Part of a small language model's weights: width 256, 14542 steps.
Each number is 500 + 25 x the weight over its row's rms, rounded and kept within 0 to 999. Layers, rows and columns count from 0. Numbers have three digits each. The size before them is the row's rms in percent of the matrix's.

# up: layer 5 MLP up, 1024x256, rms 0.132, rows 910-962, columns 128-255
# down: layer 5 MLP down (transposed), 1024x256, rms 0.034, rows 910-961, columns 128-255
up910 114:508515524533491486490512498502479496481530475489511487477455504486506551475536528489499450485483471483517483499507488494523487495495488549461538518496486511456460527489509505525494579527468497518495532490494532549470483520493533507544513499474497529509502551482515491527494459503498506535537562454472460482494499456537512491452495534468491510478502565508468455494544508492489525456502
down910 109:471523524475498440492490483511488463477517474504527474463494504494467522516478477426523539500488511496490512473513487513480525460505460500503514491488458497534522535529541497505517512516489531522454575490474495517493498513523490498490492510527457496519491473516482549507482539506549530504484540452505528499521448474509537519464485545472501508472513510494509510517518492509543467541470
up911 102:518517531505462507481472519470514500499523509519471475497501487508475551512497523492485461542508451485483486491492435508528530522512500507470510492472438524517506476512521545477457506509484504470475496530500500498507519555509489487523507513498541506529498471486499508506487507533532519495496530509487544489549513525458500461519504487478476509498486485498498504495478486496481468487454
down911 103:529528508541498523529451533542513528479457516521508503549486475495442512475472497525520480492546500471521513540540508508451499520525486507471483492524512484459499472451495510529501517477509489500476510473547490487477524499482437496507524477505496498484502466484525474501510497520488517499516478505499438523503505533518501506481508488526501499494505517477477505498480514489463549468508
up912 097:494445483473501451541510514524472432511497537515511478513484481523475483511501513527503534506523487479444510463476531503489471479532461524500508499494532482456508482458504486524528485516526438473474511516467472498517485480470520513458512492531510483507500527470492507509490559482536478452498510491533512504477481548505497526480527521490490481451495489503509501523495486471484555501556
down912 100:486492501492458538528472524505448499523471493523493504474528482500537493526450487512496500478469501512503479500518559504493504535502507503523495491516483463497527469454517501492506482512479488462534446517533509539543473483567501484493497457520507498501474580487446525487480486503481493485474492534502522459526511514525505477475486509515501503496497522547525484498512489524511510530481
up913 092:465489496522470489459496497494499490444557521520473475565512465512469524531510507482496504496486483502510493488508501509491530515481492491516479496524486491512446482520516461533503480517491457508512510464516496508494500464486493541530514506467479554481461509462506523488470476496516513538459551526535490510507489508464498479527468500461499530507514502541487524515477481514474520561521
down913 098:496493480461516526519504509459498528547464424485483549490467493506483513466483556525521490495532491510490501511507487525528439555501513517519521535523498481466540519518454491501548487528505461480522456504508458513496478447503515514541513506489524539528480472483536488477508501492523525508522482515487478488472485510493539484530514481492504510517539513473542484494500489504503522532497
up914 093:485447456521472517506500523495508472486501522511512520464512528496511481504518524477483527490487513459519466517517494517491477497505490477479475529506444460524533531421507508472533480510502483534469500531478457482496502524484470477527510482512499492493520519525500500488519506485500478444533562511518494498513471469497514510471501489498501506510479522534537502490522463448503488474522
down914 092:455526533506490466478475518492505471501482492488524490533489490482518495441503521507533475510511503474486522495528498493522507489486487495529502482492517520503491482508484491572541528449502495485507552497515516503497518472513559554534492498477490461482491494471503484477513514517486481482507517510497465532497509488484504560514537493524515461499491521466514505498493464505526516481521
up915 097:455493469494491511517504520540524461501489481511506517480523486536495501516485477466493483518549504488513481495483463541500482547472497468515535520467526543464504480544513482502516516544467453498500463499491512557461481487474521496500478482508496541537539510533516505469462514514525545511493472485490442516496516517510501515486483513524473528513462463486554467508452489493453501500513
down915 101:501506513486476481523514467549494465527503466532498481494481463501470486495512475493516487540495497473484478472502518468529451502473466505521462536450555538466487488528529512527495496517527501468530492499526513491504490499502505486482471511515513545552501556545491476476495497501487517512468498509461516504488523511483470511494486515507517509498508447564531476529448496533551528527522
up916 090:481470478496496509502496538530518493455498495524473523494517500560499534481501514428511492532470501516514527494459497546502501521479506505543534500508485465500482532496482463507486470496483449496505509505514502490503461474496517545471487484509471509465493458512466554513456493490463498523496500479522536504503483484467496491479517530524505478524499492544472502494515505510525492506526
down916 088:534503512521529487519501438482479512524480472503539447528504504514494490491487553550493492479511483505501505505529461505521526498493503487455499486511475539532517511488559519462523501519533560485462503484515499488501497484488485512485528486506516481547489520494522485511503480499522538517521486489458472506501514518522479507516528494447533483481486454447525490460500473522482538500497
up917 099:498486459532502476441480533479521541493508498509488491507496497543501488486512479492459499455523454516496526485500491435467494497492483547538511504495452558525453538491524481510483516508477485541508510507523528488488536501495533482495495457520497502519463483496447463478469523502536487554519499488519535490511490467505507486506529522496507497501487497477477480457528466474515503497522
down917 097:511477478528486548519493476504490503461478536525482526487512502536494476500459481524502511508499463457503497496473533541454467515509523513450500517494514524484486493479477485467524456477540523487503505482446474494505455517545511499539513522529486462499539524508512530469538518471470498471420507457497520520521525541508532513502534477540513505470533525504495473520500507488487509502476
up918 105:493462499553521485503503506499520542473544499508499480490479526439504484506524513497530481528503522488498516503509501497482531523481510528513494498523514508479472485491474490483505458475519522441507531498510490492500470463432479533490499486466504477488457493494492489499503490480519478563499465507471450513511528452548498530497521456483453485508499470497548500523520512440505541502503
down918 101:501513507537504478470465516541500481523531485487499515451468484511455479487465497503543540467547528482528488526528509549515486489568479513539481551484494484485483468520499493515537462456497503469536534498518507469505497518517479533463487491511510497503485497534538508510514502495526483519513439508552526471510503478497502501478491494503516475458509492493524509511501488517507540486513
up919 098:526494452541534488526472483509514537526468510519496458495503478480486518512484510500472506486551473478498489481506508520534465517519512462524510503514494504509487493512488507479477523533498482508467542487496461489514464484529438499473531482463516501460503499488494512498540523513524497481523504460512481489466551515460483509498457466505518533516552493497518537517526470527475513448532
down919 104:498503511494495474501544493514495503505527500500477511495464473498544499476510447508499470498494504501490520481551485474509565497480479510525488471492503479528436509516500525501499523495476449512546508482518534458507455493469534489491551506508482492526469550519524447507491504504526519485541500473510486525448535513582543529487485478529482485492526512485490510519519500521529462492476
up920 095:470506502502503458480505503462522504520525494482526499488478528535545502497514552470463516537558504514480519483492480469443499500495525511474466493512495468485512512507517527505475508503514534499481482527518499533511535516493552443486521497488505495556462461534457522488502518462511510493517490505530524477524482485492507491518485504482471476525486490497522496465509489474505485521500
down920 099:487464507473514521499459532532506500500496515511530528502462521503538509512513478475515468512486446468532482463525490487513545474476504508482492470508453503507485542501492485532502480561490527508475500489472466480473497514492530476449496512506448489510495498529535499513506496487478480497540501494515482469459485504508539472471540463530503525485504535480476528505496515523530531471465
up921 094:523513508513465511510509509508534487510495498504527498511444474508505531559483553503455515461491517516479516516487486582490489536501515453499548467534489490498510492454496493533526516522487532526475521513494518539457485487475469496533455501500535460469477463490477493478481432494522467490483485533509497497539533473521508505476445484526493526524472527477480496525493482471544529528475
down921 092:487484540522534479475488526507544449514506523500470483471502501488549481495485487430530503490454517495505471475516465525528528513488481505497506509545482502511510485524516516511473485524506526534499522482519493514491485529496534481492473532511497485463457527493487542529478509528523498497511490547538504508474487501483492504522464464526518485480521540494468552485517456471525493538512
up922 095:521458498465499534501581516499512475509479505503486506497510532501505509481501499478502447477515512486512493503475524496516485475504517461486430553482513526481530520483508509514543519487486456512508464461472492463546487486490509499505501506488494483450525506507464496485487494492534537515489502492493502479515495531457465530520464472509517524481485531478486508524506502513538538448485
down922 092:488475512519521544534488488551489509529474459450500523452542476482514471543482529493489480466534513531561520492450514500474435542537497512521496500480525480496499468498455475515497460495443479534475507489518506477513521489533479480487539451540504472513541500461446471481515513524514453495459480522501499506523516486491506510510525530550489514482510512500533524487522518470534517497533
up923 095:517485530513490473482498503564483536483516483511476512503476571503508513536527513499479452474498528492501520512460543521486494482496499491503528449505503522499494474494529473504402499542497542479500542532520492498484497543467486498462502537524517473503505488528480488523473485497498510476495472493466535512490473491535527444517476489533501505482535505476499538516514495479481521496458
down923 095:494527462503505524488473524485511472558522468508515457448476447492469465559456504471483459506500456553516487467529509492457510477495475507462487509478499514439549534476540510497497519531476515533480503500511491562535495516513539475497513532558475547508494485533528489472529514544492496520507513497492465483526475535506521544518533494507450497510500494470498520467493455481505518481515
up924 107:479509511512486469533449518539485493492510485546546513494494475489515485476551481561519494499502529477531466485479507481488524530537457494514518505512481506475534524531503482511512526520535491512515496505462492514545481498511483515497511468507474513475525518480517473468477504458525475466519537522494499488513495476510541480476490540525494481444491509481518502527467492486456502535469
down924 101:519526578525455465508486514518492500513495506516529506548505465466515520512554499476485526488482502502535439473474499536509479524518487518502486532523515512485525479491492484485507511515517483500516486505476509522511492472512471467423521475514527528468510506543491497512524525508492509490555496533464503503481491522464504476469489469524512484474469541467534472519451511497494471544462
up925 101:503508488502485512504479476493559493503523503491480483515511455502559493523449528514489536536490495484470551523498471454506491545502473450493530477506527492535484511509505538515493494510537510514481481504526525506527489499521467498517487492466495541506544494477447500492499519463455491515512493482543513501503485503473533482478504490524469503473502523517539468522527524473506510478521
down925 105:484505487505502473551437475501498491488488519522527521503487509556473456459496547534490524458525524522515498488550490485526504549500518479448511510490517492487485465517519489479547519463553510484477525514492493505486520520560512488503550482495504492493524522497526528485543537499474480486486502489509434484516488493497476525459516479482505472503500455479496534524474499496516528518451
up926 100:522502509469500541477529501475511506525466503513531458465500496527508519498532507489413458475499461492541538528486522520516482499528538488479488480497544480466483484464529507470523502459493507519543484491532523498510504555507508489511504476479549494492502493507454490508515494501497496473453488488536504489510499539492477498491524493495506468539477501521503456478468512497485499505511
down926 099:475483491475485524505505487492503490467482483536491489505472488520480477539515472500481522513531519556518495521523509533522477492481506507565506511501510494494542511536506473492498531513501473497512482536516462544491505466555522512455511477507473496522482466518505547513528509496504504484484576489533506497477506509468504512474492477490531512474480503475509520546513474542519495523525
up927 102:500466518486478518514548482509492504499514488513464552453517577499512499440504495451553507433472519493506526549496466498530468494502514480507497483507449477476458499531525496530534497477520507512485482525506532507512526495492477521466509553495484485542544540492527489515493539522456515488512503509495498514545472484538519508548468501488482489433499509510477532482507477516518495486497
down927 099:439513528472497512479520518524492518505451542478451534473522483543577496512524509467524484498515522474499515531510469516475486460451475520490477508473495496481487499473500486490491479469530485529513505491508456500557523496508477508507514568481453500521462504550514510494470527494496501490476491527530500537462559537486534516559492468529490504477521524521509484524488515518503489503496
up928 111:529535473521459479510495535459526480507478519486517463512483499451522481501514519516499459495499498475463489502471498507497485500517494526486557528455514497463491464574547514502493474515458492515508515491527477433522506515466458535482522448493559516494478471494479489491472521484514512504526536522505526527548493496484470511485517504517449472480445510502525522528506550519485484516522
down928 100:449501482504484504483491516455550461476519465518502525529484475554548537498493508538529472523527472490502498505522516525505494466557481528475467512487527452473468462514480504502471475499464523505522497476487508534461518573474495493523490467457524492467439491492495516483496478534511490477472519497518523488462497491523480509478484494479516481513488514495538534524453547489473487477552
up929 094:542505432523507512521505471545451537507515471546480502502492535543483483517550511530509529477504484486537476541480502520530483497492468486526497525475492493480497507535521507466503489533520500488482477477473506451455519517536521518473504502511538446478535503491443490527528459527487540498466505548467503502499454455503454443470481488537467511481532527496534505486546489492527480463482
down929 095:525502502516510519486528457503484485535489476501539500503503520514533492510470483505510491479469423473456510512514488491483474522489504525507517525468494524545482523477468513503475483484501570476514530486492522504478573493470519475508487475501522478484533488490571521494499480472525486489502496542501508535495491479527478489486547520520461522502520484499493462475509469519529498495479
up930 096:475498491511499523490525475464506466534473501490529496555477492470500516496507524493459529570519530498473471457487537476487494525511455511494463512522486507552486535481492497515500472478510507517521526517517568468509493454509480528516458513523479515487545480493552527498516535442527486457501479532527501492491433479429513546544502500499498479476496509507521548484485524499499443485472
down930 102:486532508481542480523497509525489473493481505498512502534528500483519507450508446498535494508492547460527481505511491533512506533501519482502497515488536509500487521512486459474489539505529497501499516510467432528538508506477538523482467486483503485487457552529495485483476459478491487530475519500524495508503525465497537540529505479480545510488495497490473520500482499564552515520467
up931 105:531493523493533512502516514464482451529482506477506418472508512526473468486501455499508473524527508517522507517504535503472526496513515547528544511503480511527493516523522531500531468489494513454467539513470520466527519521482514484539516533528457470490513455486532525517493501476520501516496496502539505514465471469474475465500487470511545508498514509520504482461514495480486534498509
down931 107:515524506509478510478484502448527535462497475484518499482437535500482466551454520523512514484523534491515495525540533480518504494472542460509496451494508511477482499511466491472502516473476449503491454524498533526500478510506511474517511499501483429480462486497533477478477474530502540511519539493536524463508532472493496498477507479505483469481474524545514528477518519516481508565499
up932 090:522482492500542500517473550509503520446535501488518464502459532453503506515521521484471507515527489483537495514461473521451510501458516531492465507482490485487515464523485498499500489521485460456496497528490538460505483448497485506537468478514459533452508495544534533492455505504561517535472520505513514542534525506444522488524534493499518524504484517446539499483470520477513488530539
down932 090:480496488492491494504510468526509530574499520537481484485521479502507493507498464469491492485484515490460491540514526460497544490524503513499490502447458498457484544479524524517500487469486515486492486497510486528501518560481531516481540498496487493560529532473473543512524521549489485464537512499521491486482477515568509510490507495509502499477479475543468491545517512503519527528442
up933 099:494518489520491518536524506453490456480508507493487504511506471494550476502463520501542486465510508497460533509473466487524531502485510551479489525511544509537460474471523462502495515532455501529485531522480493491533477563526489480510515502501524491504478510486467526442501514447522517524487517501475524515439477495498482494501539527500485493513454489486487517537524512524482516483454
down933 105:522442482513524549524504483455494486526468534472489498505486508492478479512521479543435525497501493536497525476458495564485517458497529507510502491498528526491505519528463520506487496490519546454496512486509531494473514517518480474502506473492525535548503510487523510502513429525482517547518509535513558463440533511456490513479494456506508490507489446504520474529499482458530492535510
up934 100:466528529491466499511460530495503472503514512494465503525501481544473509485458489494483504515508467510523468509481500501503518494489506527474506551509509483467567543505499529494493440514509517486499499545540480510534531486497510518499474476491513526514563526478495501507451475522524507480450475571498501476525544464498485490512471526501560509505511520531475512486512474488472480561480
down934 096:498497535520473443525483509484507451497502525545490464524480481540476477544502493522477532516496528518502512453489474498530455451538461472489489518523445518460490495471468514543526489482482500509493511464486472534489530519466557513491503505478501510471490518496474477500517500546512511554500506536516515469485497490535518539524487474465490490497503486509499472497530491509490501507448
up935 101:497512470455476460462514511465501489511526494537498478461511484479518509476483526517454482491526503496466463524511484471473442502494513524524523482558502513458553474477534534484472510466453524501518506529510531501475516497475507518473542446517503454533521516454498514502510499504504493504503474490450485516507487528529501530491519503475477494511474509461502485479501545464562526519521
down935 103:524523489518467477480504491481458546492496485474510481522479492508513525509546494459477450504486499516519512492539539547495481525493495523540513507493518455492492498510557468466504501486508518531488480471503504468464506471510562482504527485480526564491482527475495570476517532467501491505527533485484495497497452504487518485471501486541462532518492474489488497506494504470474517532494
up936 085:548515506525448485526547489468575491499504558502508496491529527494483502489513519515497521503524525507552503518521493486479520483515501481476520503515502483502470496527512500487475514472435491496535478526469476477527499500470497495532495532501483516513462442478529481518520539513504532505497494481507473532451522511518448472469489480513520490496521475535514524513483506528486517466531
down936 105:489456509480514478492506529519459497506494490527533518532477512483502515502489512448524481523474462500499499470499545529493475507458486496535485503490479470517482515477518478500508537512552487515490528486522495544480499453489523516493537499512483474492505528541489523485513477482502509499494507495513542456517524483492502524524472494496459479519501524483508476452562530488524490523465
up937 094:501524441526496523483506494496508526506512511465480503500516529490477498444497481479507466521508423516504498509517508510500504475517492480464475511526476468517507478453495510486510510505515504527497514495511470535495482561445496511560472507496502508504496526487493526485503516496510498523506516507493453477495505444512486518457479526499500423463522518525481519473520556518438501518500
down937 101:458520488454508500498509466502486530468473485497485509492472524508510457530521507489480445498503488475525445451463488523507559530499505525467523534546511455526497481534559461500525505513486503471571510478470464493492476477513494496497494465522508516466504497477461483487528493509518467488523545486482472503477517487506503493488495483504439433501516504477514526498410493511529520494490
up938 097:490476511515452478458515496505471478492504517481511486491528519499517532493468570530550514433533479534502493462543530489505506465485478521482506511475543476516497462508464516475500508463452507502519511503500465505513498564481492487490501519509493453540488497472481469462522507480515462520507494507493465495524518510538495483508477487485486526536485484505493504512491512515524529484514
down938 096:530510475508492542508529501541515537479525495514502511512522461480497487516511470501485550513468527520498507524532458518519516507533507474508492528481502510496500510499494528491472513476543465463484526520476559455509454486490469500483477503508467483471503528469530516501528489472514485473529502551490514519443483520464513463508479521476494533521502468522535513538480492518529518454476
up939 099:505509475453502479519525501492521541462538506503469478541472443503510516523470517582494527491496519454507484504490500476482565497495512490458482470463507453443508524491504535528466530520499509489511449515495510553500510474508493475502499478472533492475502450493527492496492513503507525485471504513481505494506488494462543498501537496496452525518531506485506495440498480507523480503545
down939 096:521528528527514484494537536549483515473487498554514455517520477452503530473515476546515480469457527489498491505517494481519522456513483510483498493518533458471490466540510507475508502481506481485523477503501521500477487482496506516466524523513505490485492483467495495487501461456503458526516469519520471532466568477466486478504496528479523495503492509506517494512479490529466474547494
up940 097:490516510544519495546497492501562528503496487496471463506492468544476509482511547492514475458481491486484512472495520491447520490529452496498501537535518539468515486482482556532531447556478515491533477501513476474513488507510499531539528533479482546530465503520486494481464521529490508514473504532509522514479543533488547486509476501523472501470503487463452514524488538453481537495494
down940 095:506520550504484475521468520519513487503483499523542475438498458486472495514515524491504479451493515485459512537519472515451526493490475491481462504491471502511521484522520550540553503489500482533552464455512511507483480536494512505526508491491460534510449510506482537525493561520470491518499545487499499526482506522525476488437522485472526491495511512484518555556533541498509507442472
up941 096:497467481477465524499499539488486497537466515458459514479526460516443488501481461484478487497491482499501526484496469495480543501537499511528507493466471493509474460572491516527480532533533498459503501500482529498491497504507473504500517520495493505508459494440492530492490519485496509474518489533496493504433499518494481519477468504453515468503477515531522518498489474527478497486500
down941 099:490516519510518461475507527476499505499488474502506480461513444498544490480514499516485485500546492507501477471555479491559469514521498470531494486491482488506498524463518471503574516505472540540515512484500533484514481492493490543478478551489477478486488467501509478482528532510503499496479529457521443460499518500519513503514515538503492490465491430517559524507478480549507482526516
up942 105:513488523525501531537462492486497493493444474520514483532485485470508527457519514515532529502461554463491483454516479467465496482522469519518546490527488529489471464488486507537500489495489550492538499476498507486480473490510454502511565481449518506513467523518562523507502491499438521484483540504510483517487484486532503500482499468535540505502482462523492519486463495523502527469503
down942 099:470484502486484496473504482507541467488451534513490515476490494510476506520521489487512473480481504540468522495462467506491470509474490491451483493522482517481513522486508520530482538529544544556513500509593448496529450551502492514564485503454481483533508488517485496507455454507478477500531510519490460490513526519501504503521474519495522535473484519502501514503541486500511507468514
up943 099:499490539532484454519481518534502530490510491549519493453487519468516510502536498503440484445535464490467517479529501515515506499519516522483488485466499517492511496499498523499492482554502490513481465493491511550462493474511474486502531495543500533457516555466514516522504511475475518473496445507516523470506542524496538489494494493536504498530465525513516508476492510497486508504518
down943 102:496518462494497448475540493475497446501524520525520535467502496512440474477504463528538496559481516514510469481479520471460479491530530532499512499534494478499506520547492439504483460495493497505480515468468494517484495522504533506508524520489472519535494488527511494451546466502525509530489470545515486477478515463490499540511483531495484508459516494504457500464451497527492513477474
up944 108:472496507520503487500536484500498521499477487448435504515546523497477482549520482562527499469519500509475481490492449469474499469507495448449509518494482517457521491496519502489515436495544502475462514519506471510510469510473481480481527487531538471546521500476532560485519484519494507490488488489500508512493502484521506459535484507479530497495508498496509524480478480508499494504502
down944 104:541469541520541519511524528522498440513507517449502486460519499484510471500527503507483500494517465497503545498525477476523536448480510479492525488500491528511487466507494473512479507477499465496521479470472506537480497501505534515481494491535416487515484512556552492506518548547474505470465531509496486457520501530523488516479497458460478489512496495492514520562457488507501529535516
up945 107:498535483482500527479537522508519501551515446515514467492542486531505486491546475482447511525501444498535494515503468476513510527481514508508494507468515501494484491486525516476478489528497483510490514494465456523502515521489481487516514515507456503472511475450505498481504553553514529513505535504520524519480478515509499487510480502468507505481492455476494436489473474482467482515479
down945 106:485522476504526512481484472495506479525493479495537470481477448525501501515501497523513519515480478510488538483491494509499473496488440489465521519502468483516529480453459507508488503481508516532519528496480468539542522515494454454524512490458502449449529545474507505513498514505510515526499521496491547521502502507512452475514506541502491535464498570484545469495488491510530517473472
up946 103:479517503486518562518523525484500486491494464525471493483448473526501479479484525478495483458492494466483528515491451450476465507498489527485499481496472473462499482481528483507528503542467506519517497527496530486477501515548531468540525526503505494506445473463533427499482464570508529482519474520509533513494498537473487528522494485495553516492537494493493497511519535492544518446494
down946 099:520499509459464472529501567499508460491480498570508493534479514475481471472488491526474442481516469537513482534487541512481464534466477537530487518486552497532514525481510469492537551532526543511533479465478519540481504464517508494523505516451558502495490495487473505492500491485497454526510519492455501550468498489480475511515509445518466501480480505490468493465504492518536482475461
up947 098:493512493552459530548515485494473455500510511456464508490473497472531525489505514464489508535489482476498499498504507473534479517486501555466467478520489472511489555501505542494507506522518496528530460511469519529534550526560517497499498544481510545442500500513521491490507470484479504487480548492473532467488475463455472463546542524548470520448507472501458509488469509526493487449492
down947 102:500518465513495532516505476455480483545492494532518446463485513453511488488492480480498503522498525504511508495508502532495452511502476470461483506522508495523469537495472469488523503474466501501547511484461499488494484510533501517491535500512516477536470473525532484514504493511488503518470475509497528498456521533480485522556490513514482451508489524518483494527484525495504462474476
up948 098:481475477488478488500469487533498492512493529503498468487530484532500529500482563483514482505450504497500490557499424508476506536512508465533500497524462485544481495518516510475501563514461500529483532466531530488533491534530459498479473500509505507504513508491449501464504507517474498505536498504485527508511517501487475486513479457468490505470494508500478524496481531534507533496510
down948 097:511504514502472474464490549478514470531501483518513511566526515519528509522528494494523469483487489490499482495507548432477459493500445469486460507524511468487523517499480511504463519509514513444485517478487569478501491512528518486485488475499506539498528525500480532482464501490489507532542501501519489506525452521501530486473505544512533460474487479490469516491540507513510474506504
up949 092:490483527514489496484497471538513477479508552492479458515467498478477532479478473475469478546484488489490516504484532502489491506501506522517501511515447516502547543495507535539524517481522514525469483489507511478500519503504478537515488403538494514530571480466475496479495472490484490508434479478516480507504510489516537525486522472507482510530500491544540488529488502471511553473489
down949 087:523512498458499486512514526507510513476543477505498503471486484491486492494477492497492485470442507490476513480546513514493502540496451514504505480496516509463459540462537537499461534459525476479484534506498540531500474504526507496486503526475464458487514538486513501558547462507508489528519501481528488429478534515513528508493495483504514487495561527530497488486512487501532479517540
up950 100:470521503466516555513515481509503470462468485470505500534525470492492514554491510500506524546533483523496511512510477514519517543500494523510535470521488457521487446486500521484501546492425475485504490524473490485451520459495491493464480543503511508539522487506468501494524528467516511521514464536494494520520510466512499474479459492506515514500536514520534512481500505452474481497559
down950 110:470541480497504519533501515474511474513466491537514447458512472490477499510524516524503567481489468483544489482512521495490480535549503511492503495475472507533484472516579488482499459503498531489532522491529500469499475525507496512525506493497515477499500514456463476474516503549526533511496486466489527487500492510502534472484557516497489502517494534575478493498543499473522474463508
up951 096:516513507481501522504517508529493484535535489536549503515483526506480489516450478514568519464489502462478461527462478511534514480487514493505458486533556486486549530503538488493528533468498467521501551531452519503501486503477518521499459512479442512526509472515479490484469500516466475500521503493466499524578492499472543476516498516493506490499491519536523504482484513505539548466474
down951 101:514523517523501490488508505539522493489559528461496501477539544549486457520524501487509502520513526494519501465532512504462522481490513547525520452505494519456476459475505522549503488456516433498470501524494531502488484532480459476527470485501488503479453489467521538508532487500501454503505521522536507531500483523468496478451532506487529505470500457551507515496496524497497506494491
up952 102:525522494522474516488509520507490546477482529483480499488479522539489467520508516487473479523483500505528494508496498522511489507533490481516501495520546502502478534529475485466490499497449503510517508519521473518462470522469494524519520490486485479488457517468492488515526475506445506447480522513455466470530469516493491537553484470556504500525459481476514441490486484459540504509474
down952 102:501445510504498458491503512545522509481537538483492525517501498442490520494497485519494494494478541458500535489547477521485503484513484533465503563527483492477480437527482515547531515541470498483500484498469502511489482473542540485467477523507470458524515515496522520506529530477437531459477528480480501524476509511505493465462534485521527507480531540480519511473443522488535535506495
up953 104:473487492521547508495482514439511480509526479478515472499486486484466475502497466461480465489513506484477551490554523512507492535527495528483520522488476514482507493520504489507449468539519520494514547508464478527478521531541488483493537497483456495496468499472541493490432520497480445494540503508509513555487441457483553528525517482539473534487475514501497455543465521493510492513507
down953 112:515515486478479486482484471482534507468507497500512469521485541506490518537528525511522508508527483471529484498504484489499534505464480490496497535495512504503435476484489537525542530479486523491525500501450486543539513548525496523526501493498506482462524493529498457482509486506520512487497527503488453500504502480592488506486493521476484533500484456492490480483504506499465490465444
up954 097:486536531540523538513477515495509512504509495542483487480504496537503487441515508489511549498479530505510462502507500520506496508502508469459526537548499513498530485497515492472478481482491502518508553471497466458533497522511482498524524471468504517502504507495459490488519518508482554496506509520501500544532495548538510502512477478530486480492464486505568486509499527507445512486459
down954 094:494515492508480518527487501489491534520496505499552514455502503515505493472541528505493486525454506497531477502504454513510504519472478495456504495464485470476491482522504508505444479560490501501475492491497489461497478497524506529501527521476496511455520505504547468590523521451513469503537497528484504506493532482522527486496499492517501484497538523505517530555513472480467456527513
up955 103:451505490490473463496478483517479510510517496487512539505477453504508535504500479502503490517515502441564503492551532475517540553482497495497483529492505545466515512498510469484498491491481466454526498531473538434477464495525520442475490503482500508486516531508465497538518508478543495530534540490443507482503494482562480494491487471505468491518496522472495503504499488464514499497533
down955 102:492476503481497510506476471524488518443463459533514490536503510533497533536487500505455484500504465486511494495528528479492519545527504513526491514470534489504534501536499472472535509505514526486507469535480501495482514550518523486511503481498521521478524477528459481519528462479510499462501507474485483494475553514511484490502493510504537468502533484511497443498495544474472517469517
up956 107:515491508494488487479482489517472501516557497478497470499484511523500488515499519537532546495518506518481489484519489548500521482535495475499484527478481485468485521508507531457495486495481492508480471514506483450479500482490513540445527531508522522524509490488427499498506472490545517523458495526460503465520496528534512514457539454498511488465498482488521513501506509505491532484513
down956 106:536488510467483475489514498512498499486544456442535496469531517510522528524484467509549490482466506488478529460495529474449516501523486494529491552480427494490515489482534533499497466488471507512518494519482493460506478513504553548489509520484481504544485497477462490517524471471501517512489495491485496499532503471537521539463480516481514487472513518476522516522523455559493536511500
up957 102:489490575493502522499576476484507526498518536473480515456523489525523518500478494526540467523544504476515517505501482475471505484498462506534476500523455456491495533518504491459524470539525522471506509468522459496500502504470487492474547516509473517536514499529489524509505480495458472504465515465505463534541487498521507530466547458485481453528500492481509514496490543496457510449530
down957 097:497510469502500512548526505494467470502520536493468547466525511539436470474512495539515523467496484490514496494515503473544505483504457470499504500510502479556477471510527481489494487502526455511522505476497488465544548487539480489499534477467548528490472491530551500505473503502515476477499506515544512449496466487470464469507490519499504481519511536497536487452523492570495509481510
up958 103:491479490505502486535510528499497504494501544530473497526487496492513507513543511481507497530447470485468533523521518515480476482467510525509488511486537511484471524522471502459468522492505486500483522546519522509498503534500560450506555544464462495504467465489483514475506490460492512451490480489518480493527496498511517489523484519495490507520502523481530489466491529462512494520470
down958 101:532500507504531543480486474505535510497558500489526479514474481517502490507478509493481436489508488448512524442443523517465488518518491475480481553552488474497499456475501485510505473497484509486491485553471504487483468545529497568493530502518525500479511463498467509502521494509506466518488477505491530499494491466457539488521533478483473513463528481446501555492499506499514514476518
up959 098:489550437522451478501475494526510464507530497509479502485485498519456502476501474502495513577489493530448487500427468490482484525486450512494516468473473464500525531499499491507488514497523500518485530483493497470498509489509495505525480517532551489513550472500525483503509508508519494480506495504513501464544520500535551458484484506497547505465498493462513511464512495500485547480490
down959 096:518514491522501532480502541510479527486529532548494514454503451473492486522494481543486516469485508477483482512494478474497522490475501536507514496523499485456475523525515493491461509480517495504494491494490518471495552471529490524441536490463494448506495489476517535482456484496478486495484516481518539491464509500515499513472486486499485484488501516517452519531528528483463482547500
up960 104:493486492537474538504509489525512462500502499483475494530503518469463527521476478439502509498478439489491517459477505538498483545476515525523448507505490531492466491520493474505486490500517483490497534525497501510506516483490517467475518528503467555510480551499486505497498536487505524500520445507524472477488482535493535531483480510530521473517460517515500505525512516517536505545515
down960 101:491512533523462476511524443482491530530486519499469507469529480455489516500520561520508473474489546510504519515452495483499526481518495514462521510498504511500481538472507513499532441494461517504504467465515476492527500474481500495485506496439507464542485502481489491535515477499499486498488461530495484517552494484507512478474503471510479508472505484502503487500461541498447528492486
up961 092:478503474508521482476487498520470518475509515507473476515519517501510476473451501489489519518462491471489519490482534500486500490504496516520484500474456505487504493456476508494523475490511473503496494474530504506478515525529515506506500519540508547520494509465518481494513434517474505513507506482475550495528483496535526500484506475501436456509505515428508483502510490514490499555495
down961 100:545499503539496477504486488523525506515510504497534493471504532466458495505532482522517462495489511536562479495521487517485519511522493438482528514501519478533450544508480487482473515488472518516511519489532500504486465537465464466527525485509479488506474504512494496501514532522496526494468516520505472481529497484534445512497485492499526514470485511541495514509553508525527505486468
up962 098:523488539497458486533506536489531475476502545492511452438473472499468464489490516513491511487528487523508509499503489486503488504547511522508525481531495503492504529530502489518475522524518508500516488520522493521499482528488534549521495497506523513498490508446521491463561463493499531499521470509510468521470490500475495513488501512492471502520496486450478484485527512488498524529482